Part of a small language model's weights: 12 heads of 64 (4 for keys and values), 56.6M parameters.
Each number is 128 + 32 x the weight over the matrix's rms, rounded and kept within 0 to 255. Layers, rows and columns count from 0. Numbers have three digits each.

# down: layer 3 MLP down (transposed), 3072x768, rms 0.0266, rows 480-532, columns 0-127
# up: layer 3 MLP up, 3072x768, rms 0.0328, rows 481-532, columns 0-127
down480:138103150138131113097110214138152143100127108157132111098094114136068127066151165103153164134124153138163101127134110128192124172135094125115139119116096089135145113155039100090135132165111070155131115106130137150125124119140142123177113113109134113052178091124186110108149152086147102094120178152142109132076117143116183097121148084096122109101166110146132118151135145122112130159162
up481:121161112125134100179243064128103079129118040116098166140132161119053065119125109199137129085153155138133104123162190039150205094162112157128054139096171143134156180083143079176144166150094133080212172170229168163112109082152194127112110089167112173159134169156106066181137108120156196097126131115137147113129154126107097151127148148121178184102098105135089120099093118158145077104129
down481:114062094141107085116071129126143124114130136108124194105152137143124077160109106160178086088178172097114134149117120129083163030192151175079083172134138104115142076106212103115166166163116127112226137138173157112144167103135114235172139131148145117181102094218099067084108136213080082157150122089165157122113089108160153179103138078172152145096118154102138222092087115129085110120145
up482:105177127123147097123103140164160136081140132076116074155161132142149134171209117156151143172100162099082102156138147149134158129133081113111102087135111147148159104180126153164168112130167096163084160099098135114146145128165137131125109134112109083156125207121161169140146098032103137136146109124087105159132134092080099093216187123153143131147138121152088131123121131083112095173175
down482:116100091162116018129147118124142097123117130101129143134135115111133155126175139154116173121141189095090149017086086147137180133139116106153081131132121138151154137140116134126159157163126112076140166157170174135147118148146145127109140099122132100152103138127178135155103156100161130129108102175182124115157149128078135087166131142131143083106127113132134108138115155145186063074103
up483:156142121157115096127134118123097132163212128109129149164122124126118115081124132138095096128174170122087155157076152163115140155171132112115113111123119152166144082144124116070141066132099139099141131120160104113112088120128136111103183134124123155122132193143139063115080144110153139126163113217120125140142131146158162095163115115150138110126134102103087129052190071164145179077143
down483:098112106076195078137134108140176090086074095154141170122150092125083111149128136132095161102132148131141162082119134127117163108062131092100160141149107119119177152120118156182100155157138086100140157156098184179127101160105076140135095126185110115204091117084125184089171193178209112104129157114129125143117157172078134175102104063113133123226133120081127142176083131133096156122133
up484:112162184164132144159105166102152133181144124144120143125137159148136093129131101124133133135126148104139136110093158140107151101151116094109115109109134123155162152178156120143110106152124121124141110148184115151168106133160166107097114173134154112147115151129111142128098115126178117123139147180125141156148143106111119151110134123133124153148112095115119116082130137101148165175100
down484:133119145161145157128144177092147110144113124139140145115137131136140097106125097109118116121131148116130147143101132148079131129147084103130131133116145120154122144165120129129130135118132102155158096121165122145144110115149224139112109142137135127121131136112118105132112111114181138151140142160122158157128145139087092143143158131097109125157140126113123115135125126118137158150123
up485:172152110114171190134121178131150096078164117152137109112195145146168048133121139141100119098109162055121122143107133071120108144169135140071132077155075137177163058145165147178117136144134034159090089162150135118170083152133156142123123163094091112133113118132159167135122173096212172117133111212126162122112167144188126136133150138159094100104126122125079128166168169121137122117158
down485:163120156089168164131136145171134106111183119122100076102107074148127118125141145117153119116111122061145177167172213102159136134174163063082139134099115140123083084095190156149128042105142111127160121092128099125168054116133078138118160148091215124126140106129131174064126120199177192107131094110111123147144169183183188092221143046132107140124165117141115124139068142205099181147170
up486:215107174138147142148159161152139134176080129126093151126125151119115090084146114086113137106133110130148121161122148139130123114129098074115076145108131126100097172145071141176102161118095117131121163055161137147185125118171147130103080069140160125159107139157187109151086170145141075165147112160134135121147160090106106156126121131183135158198135078108114092125133084137135167090101
down486:169137149115068136143127167068102084081175104180078092105115076095175103158138132178102099106098095120116100171113146135117122089085115173154098130079103092092125139146149117138202154050155114104141145131119099120113133155166089061139079089150122113145130094161117109141162113109115113044124069082134133149036119113175117099195127128147110132130159188124108150142111138113074127115097
up487:078134121140172120154118125189140103153157134068085141077088175104081136166139144133074145090150155170152097079132135130124140166194137066154117148125116107142107182129172075137093076138069139114162128126150156094228154201202117096129077103121131134100150156136119073115029140101143142141111133090134105202129132137070095110140106139123146125142141089097212108139110104132156079130106
down487:153129146054131128139139085140156127186073104173096077164154101154111116096075116106096115130083163141141120186145134144079097131178150152098100106115116107130145151134116149089148141143130140140151163099127199147114131076082113097113069181144171148170141175126135104161138168076166113101138109082116134090161116115057127172169166133127098156106103182191096109087145160151107133117130
up488:151145081169153161135035128086059100135108175109087158073096140147089048107144122127120079107098125128111104128069136131098147156127138171144156082124159101160136124140146137182151100135160169117144100112166157131135113161137116183128185144159080099101161160163117120142086091163111139126147164132123133048142133146141097135151143110077146134198198168164138121123029082123095112148134
down488:156106157077100139149124154100093157143144136100104115114211114161147107126141161102139143137149093106107118103122058136132126135141150131171106110146100092094077122111163126127131114093122138106106100108096079156141150114115111122114140104110181168134109142188114142112143139097133188154144119141140121150105085124091127131114096140178112143050101124077164091119155146114064142151118
up489:115162145142134095166130107120059091163134086103124116133082106137124117141106115128120129119156162126161100145135086167100074113123156118103113089136186218136088153157154084093151125162099114189105078116145085117117080106180176158124189080116106170156047155140135140141089053042177112128184128184063108117177108204074091091129094132064169087126206069186085144156161124096132121109033
down489:099086121106069090136134130145108074078123089196174106141171120204135096137131121157091062178103118170133114117109122134125080167103133126134111176136113124101104170100121099104208113149136086127125085175122155133119164109150127103106116106134110136137118140101026106118111135089122114121098182114182199134123124105101104158133159127095156155140156057152124116123115136107103194145091
up490:144070130107190128137153180186150089134101157183128129102134176161116109109114122114075078082158167132151152144167139128134215115120153094098106118133186129220073153141123177101121128106079129176158134143118175171136076149185145139101172194141123136093134139091151058164149131122183179160144161130125141092161147107097103131154119140150096127170111164110129081115096141122151126127116
down490:101155142151098174083185101135103132106094131139114142131114159115151125122078111104117071155100133107096061159124134127128100140131172103150107163105130166099154118116137080123110114161155098138106136149174113162091129138047137127177079114144102091189127088110109187110180164075140148156142140111118163184110093094176128134161161154143192125152151111139130152139156119180101119173165
up491:116147132094162128138064200004142092088175182145226152134092171177157116098103127137118104151180130092076173089143112156138125167159091138088255113093087089159115139150048171184103128112014020147161138106194115130138144103160140114077158129109228138157106087136112076148119150124180096134148148151130148147103109101192118066238107134149150131060124113118094052168162122181081198144121
down491:123132115118113140111085150090146127118176173118164114157132148149132143126105140119141146135149084083105143128158154137200118169152105136125175149117114107100145148110085121132128112179100037130106105110199142165079120138137070106086114146113191122107118123123168059158151105105140115123159142100109122127155118100122162070142143125145133136021125109170120116134162149166143179178176
up492:098181180166158133143152131128098121196168085127109199163074152088134094121112159128121108094109188157105163114172181166131127189123142156109095059160156113139051112154128146129140119093089139111139135183143127147184124133096149127167160135122146163126132148149170131127134184139085135187172171116094138097182121193111149134141122108094148143127113170147171143072079100096097096157145
down492:095082112119100128132106166103116152114123099099159094063200122100128128149080076141149146200180119126138121207180139135124148118110114088171123205125124159096126175140103112144102142152091050116154149150179101150137098114148119130090139158133138143115122110113102160159127094094126107080192124085199154149086132141106132112108145100078102156101137089125104137146145162166147140143154
up493:121125131087141165153108156052111169202150076115148164161141198108187126136114110129095070053160127143122172154125203132135191119127130112159155097130164074174094204115098143103136089069109136097145123125149042095151153080174181141122149138138124149099111049128152068142074139120117157140135107124143120173154126104089111123135127181139123162173149073093163134061076163120191142196147
down493:101071144115093104103100123140151112124139142118088115114138122126168103142095085138128080192190159166123170136137183133146165139091150123109119118091134114115204146118159126182087208170147155114114195145078109090089100141041154128076137148161147135121112193117159142100161133186192143101147130146136144137107107150099159125143118134140164099131186171098110137122148142138168116153076
up494:138152129140227157165107119106136061159125140138106108057086126111179099167102069132121085157127149137134112096109164154139147093182113105057133111120101126139195057182152138166141071142127081091133123178139155114119134086119107071146126096146194108111120138174160164119186182104142135133155167152121153118201211112069126137115144186100142144192123117145204150107099143102132080177110
down494:197154178095167135103177165118137119171083158141131128153106058176140102122177130128095165143093159079102212067146161108139122156161161136100162105147089182114173108100137114111103081145141128133144171159114108095107128133143093110195135173107119118109193194135193103111161133155081119099143076116138193143097139094102092107148153107138189125097152155108101117140170100125085086159167
up495:110161139106141073143152137108129152094175082137143128100127209087182132119084064135113144144135177095117129113078127072141103112113101102118073121194143106123119143132136167144109178095150181168144136134123111105161037190159136205113135105121152123132152126124119124115162116124118140167137083108118112194171101168146079155145112192182131109136092182088105123123102164116155125134123
down495:114095138194134139115049073115092136178121160110158121155138122160097104129101128151124130106110050106130127155132196102145200155185116112169126163097141103140118137109113100122121137085127076105119088176121119130071112081164152107157164129056162135151114118180194109111138101050169149056106122159095136118112072121165170146116088150115104165124111096163145154141123132153143181173182
up496:194149119100183067158123165104145058100111152173163102094123111115139139081089107149106154135092114183163179126158148073070194081070099132079133153152124147175180120097171154077157212070117125100148164084173076171158068114138204085107130101076174124125103114124140169096174063148189086129168130161161111131080105161131116103165091161094145101072093167090096078179113150119132165116084
down496:108135110147200166106157208094146128093124112154138152100130194130147139100198149113164151167132197088079141140189055129171037187198083096123138134087081194166117127156131065188128127150080147156117120110204160149147115157124081136135159125114136099169133142090159103145162094095142106123150114068141150155164102119109054153218068162121115181143094125140123104108121119167099095160126
up497:065072134133151112191079098140170135110138156099148153051165134101099169135136111192147157129135164132166130131148102056117091162155151082117163170097136117141100101182104150090130152134108127092131078136125165140104106102176139154101200170170219130131104081140128131147124148131151127102084108136063149146093132110194106072136157166182127128108125098135142100126121170148171166135108
down497:136050113125095130099077139108107126158090120150181170134120078138128114122153128096101092093101071129163110124094144137097132135088132093094083170098196175103099131144135080111132119150130150127156102123116098113144138121089123028130092148138090082100083093160138097138118194098120099175134161157107126144152108138084151173107110058083155126137129113121118133084156108148129142121120
up498:211140101101107252148117075119144143141155148071106168128104140117156170159128156107149131131129147166142120069071160122118120188157149184152159138163168119174137176152172093135146128119104100076119137100141102109178104107132159147110102154098116173046105111132128097088083106140155169040128135097117130131140183127119145131089145118129150126140166109131137131121119075127110127155093
down498:077134126134198007164096093099124079121097079164117123087166148108115152133103127146114180128165150091115098170097120125150139081122135117129167111132132198141168072152179144109098164177145118138135145178135134159074135110102065054161161118196106088163123157130137162174109091143160131194172117109173155125107158151138100154122150133105103167159087191111115199164135119158171127148119
up499:099143104096172116128068177032117116080169182137224132133129142182141117117117137108111093112176123105106167071129129146126141126176050127119247115088091121154163176146057146166092153118048000157208114119183108101129144094135128140089207120112242119128097065140168060161120150109169079167119118133138129148107090104181141081180101158171115150059097081147086065139173102138057202171100
down499:116128101113121137110063170074147111103172167116175121156120159119146153135120133117154150154148085087091123124151137146172112135168078119133172136106133102094122172115093116143104121171100044120122100107191142158078137153140075098066097136119189115116117132088150074168174100146132107136138170110130134136145130111118151060157158128154137129066138109153126131131133146142145198185146
up500:138079167182172126152099151046117105193162119158054194158122118081144142101124160144119148130139168147140108110095144141074118138141140124086181167122122060122105118089175101130166101117138081140141118043188140122201154157113129143151143151122141121137131091101155152110118144153124169130127064128061082163162112147085088133078241148114105130094096137121148116099192173078113164150038
down500:088146179146128160129168122121166136091120161108142062137123153171115126109142110173166103103087048163122126122134159104151113141110149156135147150169118127121114080162093110089148123111091141189157119059106094179169137131154121133118143116086135160131131105201133147154167095125201156112107117126121113180113136153100109033144146078056123171104078120104107198087088067156038137118169
up501:056118147107124120097087136121178100144102105132097204118144102105170154105115106143143109102074158117065203169082089128135097091164123145142103113120123183116109168142137080116163098124116116181113105116121143158123199092124141167063198158127176080100108116146118097116098165151130150126157070173170117233195157075097127158152176139131070153157045099107153112077116167137172105117121
down501:181125126137151111170127038130126120116136163176121124143124112117156132176182116164102089132150119212182065145127131104128195147093110087079115149094157115101174114147114101140078151155182140077164136115164099162161088193118131182153107076091095165143120142102086135152160090115144087105123137082072136065081128143166154093092056077112171108101140148060132120139078097090130138112149
up502:134082075080181147048128179142079144079166132109107180114149097102157075084162181130102086159084165172133107076147115086081128132164093096112137076113103118154147128183143176086114046125131090124123122059134124089140128154098117112112128162107154085154115126147185113101111146098105138117111099148156130138196117179144135126156146195133113119118128151125136148067124110203145121155107
down502:109141133155102131115169143176107113138164078144165145139167126127161179108099174120145151141122127128163163135152123171100058112123088074104138185186130116169061099130175150129187176168167151161149119137149114096140088142149144104085115141145159175132139096113111112088066110174089145138121093136119129068064157174086160115108131142113096179202130163113119173151140109094129153108088
up503:187078167157130130134181125088170084103086098111136130112085135095095106163158068139151087090085124113099137099132104157100136154121084087083187048072126131187204182119113125111150114150078099208129099180120174152091124051140115138103128138135097152107139139145121137117164101120081145148121137086123202125100170156094124176163114101136090127135059117137145094129131172159144127150158
down503:102167095115137160109077141118084170093184184172137141099162107174170100141099160128133130120200134197141114091093092084128084157116158073142105203161142111097074129166133119074095183132163114119105131114099111169118103071113175135163142099118107128159112161082074140137121146120135099132076146188123075132126092130200135096046150178122125164153114149122144113101090145105088184123051
up504:080129115171104089111100097152125113152090081121179116122196133188100155121093155136052114054121131164174165155109097092052167137145145126168084088136154119155105152097107080125139165086128122107127071149124117118098130111128138130106093183080111124111124082150126097136096154160199153150113151124103089145118099139143127138134103097116120147115125149114145164041080120133127128139105
down504:118139149064127103063129195089132090175088139086117150110130168127139142139139143143116180124116116103123105068152089142130106147127137127126128155141085087102108069142189121123132131135089099159162135062120117108160084165132108143166086124094081161151095099140166113151147121208119131194127131126136174180118148086099135143116158156136127113135161081151172075139153167124112163123149
up505:121102125155159143133115140129147106115119146137124142145126145089143081091119141146123154118105125156139150165115136149105139161136102114106131132097139093113134113136133128082111103118125086178110111157137118135138087093131135138059178155177147175106103157130124122130164105082121119127115156159133130141117127159095102143163155138114137168116135143097117102118126089106136148148119
down505:143119138150146135141163165111142099135107138143156142107140132122146121085139103119120106097131141123135148153116123145068150125144096113153129134112139121139121116163119134116133131113135066159137097142158123134130112135151185139092131126142173121119135133114114124133117109126137163151127139173139157137134130143117088107150143130078129137153116142115122101133120130124148137136107
up506:091078137165200187104094156174150094136090154175088128044137149130139163098099185137084101156148137129116121105080125125099179172128108171134125147079117139111160179102156033120113114114163063117097141146166091122124133151092182128078083178156149107168073102119141113161168094135089153180101107167139128125085104132081116119183116113112137120090110143098138147129055160129097145145074
down506:175111147141165094105130120151089099154125106096134073160083083118140120093118118120079081101115117124126172131127133139140093095086107089178194123163190151186106171121140126160139144143179142130164158106156173097118082169090089091116172149129061068184162097136198128179084095144117105092125156127164095180166155195110120071079129147098119158186156080131081109177166057126134151163218
up507:210136041172108128127127170172177126150166129104101156126112150128081082121159163191150122058136129183186203147057147166137093173112148119156096142129157107070114114175132099066144084174059173154110120170094115115175142161155148104123111187127148156065109107114159101120134136112126170178162177132105120120119091146118099151139148053130149204155111115185129109166103104103153114159108
down507:166084209121094147167096158127150079150088097163095171169123132075112083131118155117150128111147157170100122124156106128147132124130120177126196153150123132115167120144098096148110172180188102135134086123081155154138090102096123108092158142142171144108085077118097130129097153157137114114113155134109150163157096071146150128122122176144099085163142137177123167124120130181098171178107
up508:093121178190158200105115153066145099182174133109113193091138162122202095092121124151164084105124124100117053164146144126091079122198124155088171075130112125096176104128146079157133095132122116075138121142110133102123114142123144157136099128108175179118110126138118184150179173172152150133109120147087162134117106161096120114182134107118156104117124152153193065105134136147110096114125
down508:084144100128117145163135165080112112160161124146183143103132088115083123139112144146114141077127145129132174131095101121140146103095132092107138124145179115089163118153077128080158150159113164093117167159209109128174118127120109106124132123142136074128163124113167085146207128114146123099128137137126112084106128065195104088076169110162126121159142097101112109105120116105124115115118
up509:194096149120141138130134141199144091141127149095087120084181151101125136063108126122117113146128172148143139153106072132121094097139128111115105152140155058174157111149119058088093110134097107192118079108139127114144095157151112087121182149208112118123194143124143112077116174149110179077167108183120124109124153107105135124084192151158079113200101118138075141125142121173094125081142
down509:102138124140107071051096089197112131166117091164139108130138145067134113139131152141087121118125129151117085129116131144142158124142151149140097138125166181135137159126145098127099217089114164129123193182102160137155179136097168198151120127140137126141122114192178156145123105153185095101145141119129157125123118106135109122167079133156221172144124128112132138125167078129144170154073
up510:167160186154150094136185133147140089136124125136155143097109111165159108085213145127159130088105167121046116093080148164044079144155113150179124119107124095104096156070142086205129156119081089129096119150137110091117155085184171098125084143126124151083199105149155054156156152109095147142143096169146099183077146122146102136108101162110104132079154087079132112143077109177171207155105
down510:170156165082123112157119095096107180107172157102130144089189123171150142112160131088096053175130099163122127122101162148155097126137090166161104112108150113125181157109089142101114149089158151115136106095127094105157102077088131110134117076132151113099153133129114138158098149122154116142152184072125088131112149164118157080126164153159073125119166117083120120162155084139074129119166
up511:131158108096181080140177105096160101186136177142135164096136137161132121134106130158127134106124168118107141071163135187157142124097026171080039145090158129129195187107157142101158105164092136172110133117102147079136087093115117175119197123165115141143128108141163122119146111168097114123110199151086127082073119141145073181136113087183161133138138089084158170106079114181137104102097
down511:123083128122117160121139188095127120105140102132131116117194172115165138116079074095115151128050128144097092139109103124158090135154151126142092117121130121029082084167120132093110159137158135083124084148127173058107134146096172132107096144136151089137128093136155093199142126130116148177117143119085157107138154128163138129151075135111084138139170132135172104101085131156112114148146
up512:117105166203084109083165125109135099097110127122065145071136124157118137111124181110161109108149166197180122166148096103070162087105123085106146142097166127125085114183125132133077174095115045150143127075160117135078112121156168096113103131144175097152115081105115113130163149129105127106117077162136151170134121111072112226145151134138139165097098120143144081139124145147158128155099
down512:164166150144172150162101155157115152161164136130139141165164178151166093118126128151123143112125156111112131115084100121163062107126086143092125139124135181159130145140183139090119089142118130147108117147074135122101163183114050130068173198114147154111160152125147202107145132191114171072109066109156086136074106140155100106109186114156114185100126101133119120087143102105102124089191
up513:175139147125141094142108156114151073113174116120089065157111140129135090108144125132192152125151138132151103077111125091095145138115122125147098052140147097172087118121097148144176139148124082144153144152118094084117129140133159098162179108129144210147169144115151085093089148110145148069128181206117108127133113100200113131147110092086133149123152153128051075119105126102128143170084
down513:127108115130092111111151130155133156126147105112063125156139101092114102155146113180119169133131126131102132087151193121129105124150144180142100097100234127099095097166158109115112099145132163142162141170116145141123154131142106124193117127120115114141179083134209113153120106166127129106093119173105067106096068105181099138126121124175130119094139098103113128134157080115172110145148
up514:126194124100175099200086154164155150104129185166170106086113141125114104068151103131135121127106157146182139041124135143101111153150093168101125068171125080170172196158153134167127117152157129117160134060124085145167118147119190164104084138127116133085172118098132111123113104082158139124162111079150130133140156201083102095113090084034132172094136086116171069181029059168140111141141
down514:094117145084084126128134174070131073183149119089200120133174137150147167126085200143148144075163102148135127131121146136164123069105123105143108144138142230146116167137119126094131107119091123130082107178099083188158107105177117098152143094103110126189075106111192150161156126067152126121101130138105115086139118174119161133126111144153089152115105145152153088123163140115129102094076
up515:147116090182159132083119166132174101102164083086176158125098138117142144114153150082146157137156124151217178137126077087098106099107155131068128111078129110152143136175157135109138090146130127119134117093179147155150101139165163097121191144102099124180202133143136081106147112095178138151140130142123130125163192134101128176110151124085133120140113168109099144144118099049142151073121
down515:196179121068130104143153132156177155111059189122090142169115079210127124157167148131142131162198201187120212132131143156109130182077137052123169159177115143153184140091113167163079099089142121189071180106128116115115139149092123135108129135135223152161142126087117105127155144159139153115137064149082108133159130164082146134092167143138170114116073139081193095070138057090202092119138
up516:143158131217101164114138091171122118057155156150198128125191109140094045120070169137176135167137136071091116142129190138114126089116151152122161125171143071168183179162136133135118114124112131169111085121116153166214095119158115173050125153165173118140139088166156131087144114139139152118107108125138139111081117156119133157103122117069155089174137187154139131164127095137056080175113
down516:173116113147123181115172126104137091166135112145123153178117091120101123102155118137090130150174096184152134098140132128162097127108126138173147131158138146105095115185099122145147106149133116168123113138153145083101171127131139084140060113097107115149152159103090115188079068106142135133198171156118089156094150128104087090152160110186078053125143119100104094185112169091140103087125
up517:155115153150166146157128086121169156066162154128134205149163116109079118090066116149149160157129160104130172104144091140145157143133106091134118147132136146130126150176141157132145154057132131180168077095120109133165093119119139074156176125085122162116145112115151149127103183165128130104177130124071170102172097094102122128065123086092129130117146199118048139168152103117108156115116
down517:057126146170112137096162132086076142169098145166108090137167123090175139167108158103174116155121120139094091100096138197157100083148141123093169154102105118156125100122203127125099090109135117069114123149130134160102098134194146244107154137114135045114097131152134106050111132134129090180128161145133143124142137121138136167111122185122140143172125095127161130037152178116118133135072
up518:127089117108147116109125142097140073150162126072156117053077210121142168149115111181130156133088198141072179092111122075097131135133119153163092129149175129116079188083174115155112070079134142106128149090121132096130109118123185087165177086110157177169140130100109058149053111067145176190116119174155153103065196110158130129111229138106139127090143090079174061151113117120083118122051
down518:115134152164071098113165123139133106141153121123142181083193135136158142118131144140081140152180128141155119126152117136094176138146147137182126091165119110176151143100126137172124064125172103119129108148156102081132134099092131131118121121044114132124093135115099155192076120121087095149148109112159129141152098084151156104162172116087125174085109192131116167163135120120138089129111
up519:138129138158123148165181150079140153116065117151111129101110091131139078154179164170125094131127157106223154171183168091107138150157064134043139060129161098167093133126103126142108115151106119146151069086129164162205114186152133133117092142099169156127123122158123130072177104153146153128135101130118132156136089091104140178146155185116093099180089130121148102133126145102144124190150
down519:093116127065092184112154081106076140128119082103146065120134149171072111115152111103114120100080110117068099104099140151189122134107156144149117091107097166087120089091142172134190124113117137183113135144117090114109136124076153151151205107136090118146144123121072072188168118130115124105132136149149129083159134102105109131144138094101115203090169156118176115164080103148058117125121
up520:112168130113119146173138096146177068108182129148145157130202101148129095120034113064175110165130140139145117151113101092134106143209147159131134019149111187150083195158134145177133104102087134164159139060142058143115138107128168085121155143133145138137166112136110166076170075154067120178161197124114110161158125133087124159117127175126109143139154148086110086127034046083144084112121
down520:161171109203112077108144147151132117137117084144120159205128179113132123091063107185175125102142106136115074151121114118121085127070148105144139146083171169096082105128068154101120112139159186050132110128116119154096186115069069150093149113151147179068100179132111122205133145134119099075117147154089052141130103064107126161175142103104168186087098086193164103170144148159109134136136
up521:109111169064178113089181124111195079141069131163168132088155129124108178148051114139159133131128132107124129145138102123081207146103124101125099082167117087112145144136162195107149135135147117173092127144139153104148140115123203152119184136111147153171153124116156136142151131110102160147175118105156094116114165126110075124156122126045132185079060120138084139116129068123092151140061
down521:090055134145138135119119097116143117123148088144156111086163138087099122112127158093169115185154123111172084149162059113118120086107196153037123146117164104176100091123173153116200131161126103142170094130158163125131097131117181090092138150097092162213197041100135152149152102234116142203140163111083135143097138208157132148108122110123142088097233128076067135110132109136136182137114
up522:080127080093176092083139116120110029144098134115100101041200112181138070166121119165154160141065120144127119173114087142051175130156086154161089085157150139111151140132126067114102070110104102102116131141153128134155199126128147148122167097100115145071098159139091140114146083115126165124156111194163101138131121157119093101118139180112090125147094097122137091060068114051150113133066
down522:148105165150173131145113047116109126135134121101171074108147164130132123208118106161121192155127095094091185140112121119121135133135167120155142129105130160084072095125096101108091109188152142074080127142091128146175114058132154119130106111109102115170129151122098153099185111173170134091126121089201179131161139118129135114090131080109169154130118143144119155150167168077141129123107
up523:114165130136147139131191155120159104110137081155114088126135167084113124121119099119139052125105134115135133130143109228125071132152134121099115113163134090087159118142137113110144137156125092143127144115128120119151121128131181147109105150140116110127133059109151151122127121127132096172134119117163127184131110130114059115122122155132047146147105158146148127103164178123126155143099
down523:140120100087128144190174138130056150154108173133133135212178107089154175124151104091060152119209139145147081095112141134143133137097135150073079131103107106078094140153149161116132112114123089152091128123108126127103126105136136116178143106137171106121108112140128119163129093109110098114054173124206215126151095135135141123149145102151179072134141132113148145152148114151154125134103
up524:131117133152147136174053077117151078118098074128159148119158082114128097150103173133137137083136217146171136095168083157050197095065152076087138109103170101109093127168154070186122163109078128160156131076132121126207139165131154125144127080137094116121079152109149082098133152153167119149117108137101135093132229073134068143122112108071135126118123147077137136114149107171188165126129
down524:160061156122118135140093180105169163108145094060133110139155152154068093114145139085114145087109128149127120082080130118099168147154114138156124089152122144177125155111103091109081108129120134164147142080080146103108072091119070100120152162086169076153178131152185142098077093141083124107105152109117105119127143122127118140121137118066183143118132122101117139172128118166132150104096
up525:159148062102163157192123123118174152136146099151154096177133194125179138112158084116106116172040143119172094085059171090112099134141106157181165117042084099114163081119124148123159091114146068101150091138156111130144099143112156096135095154139184171109105155153152081144120077136119120116183143135128146186162135108109115092069178133085154122173105167144077090084136091067113103122113
down525:136121131128104150118099110116123112160072058109139110112112124162137085174143103181139158124059118150127109128133134164169137106135116132120117125099132079110166101104135156134130138153118175153143058118135090152156119156105176138120138109154111139167154129115172115179171136179124155131139102093093121101105165128158142176102115165096184133129076143171062090094165118207108105131103
up526:103141093109146175158130140082111068135105142177104152065153198110176149119135150101189107089094154208096122113071153113128109130114134104163172062100109112078118155135147157098174093056166063125176115151103158130104097106146177150061103095146199112137158082122130099119073094171137161145157128158176164174057161154134124106159132172053052152111132124075086151057095154107112141169138
down526:094131163111151110108106078099133107125126098093124109134120140201166137086156056167120109116168148143141086083068187159122139085106160176168071093137113106088204175112150130138099092066124131128119118194181124146121136126135070088188150127126148120076134122145095203139107159179196156059175103099076174110128150142159077191165147091145185126136112190168130142141073190110152077142141
up527:105105098121134065159155132157139073128069099109151121108069143149187161099204113110170135117088132131115132111116135199110103195191085154100108126098073190079168136132148175099164118153087096119114107147124061160125132151168148182112076133118104146089138163130139162152122078118185156112078116081160152122105144142098069131159158108093097114131116124119078145108199124105160145144125
down527:132115154115146128148124099170136146114091159141091109152152141186193107125144132074168119091159136054114128112145083154126143147177148149135092165161084134082069135151135090080131152216120174168145169129102117113102094124126120118122112180117116147146094146125151122158115109129148120140031128160149096141159139114150151135162155129151068079159078191092154134122130118098068099095111
up528:125142169099136131187061183144150079128187123178175128143143072161139117085105026105189093135091102124140159117100073113078124134177119127149196101080112126118181159151153113148134216115130139112198103079147123125144128086124138073095134159197109097163105120096157175108115082087177119091129091102150109124094115102126103119115129113155136165158095116143119150111107132130193134209085
down528:132140124112165107083032167123082116170142166179112133141144052082129088114138096119103138062134129143136082188162166148175111181146146082120124139090184147094076154132142126159163189080121144163115140120163118150173119145161101139126149127068113166169142149108135122122119179162098172132092129127122124137162078139150138147045117070112144153147120096083170126157151107126121092132095
up529:175150182102226109110107152189137095157151088125132226141088151114119126165159159111092129125116135092157137114107092116119111081111041110097132125137156120167123163096144147120094146091100141196086062117117084201175162104130156106095165135097136128165113114137105119126133186198147161107144096116128136130135157176098131188151120146102169123106104110080132126116172090197117126149113
down529:128099128127132167120201089141129162081172099107121133130125134117121128148079124175130141093180142100101159167122111148170110111163150154118095146072052092123142033139130117121149137171143209092147132101151190099087140100150144171139096097144085126118106138148135103151071106148052155162128111195119112162145079139189081176112113131161115152155172112137090123150068124070155130129125
up530:158124122136093185058133168126166110135125115138094208050145168116151132065151163145098143118133113155102132157121063126108139133119114140176150140101106157131121076138140132097142142098148106156145084084125145102102052132114177137155081101096138138105114103140153152153139096173092134095153142159173152116052191154157141168211119199104085149142079172188044098162207167150197165122118
down530:105152081123156130170177144121127130113137140153109063173131105129113043154153117135157136115101127107192090146075111127105151115147168098176127113116120107144110095128139120097136147135140127107184130083125135187151101128122121151136122146123128121071142086110133089145091125143127123088106165099162140150091154118089125152152124053122151107138185101125130104176122110071178097191110
up531:073140108137138120183141118138110108127131108166173175087069154060059125051095101089145095132139101114126092078121210136117180126079077074024150179075150159185125206193189141167150150150097120141175084081114123063149000100175151098052112200118102157149085165128141134177078131150139122171081187134131150130118222150147070239066083103006144116109121152076174143194071061119129096087093
down531:153155132145181164147161096150155118095151000159189120071142078126107131122088131118064089140111162143097118098154131043148119072120152163074054088107137142132145228101187136115107148180124105088134196143090139160141131049186152092111127132141104104105164131151200159166086168115132127123174121115126143117128242183091140169104096120067086154162112108100100158157120109064051056155144
up532:094158032149117172185120155146149113138111193144091153123129146072106117116106087110192153098069091165116137150151146176129104176164157134101098155165091093146131154159158075112151120178125106115156131094133129153158146154154151106119148133091134146152080066117163080126092132122169131107073159172158115143130093165129110140105150133041154109197116102105194080107098139123136156178098
down532:138156139086196120086124106085080149157156106190113154152138073147067151123133186098089124086199147166133097148108145081160091109120090127081157129158122172170137132153170127168136155121110197153093139142104134149117088075160084092114155127136129112137186188106102155106170099111134120111115104115080115111147160139094151127090157175154134159068148132134090137207145146151090130141159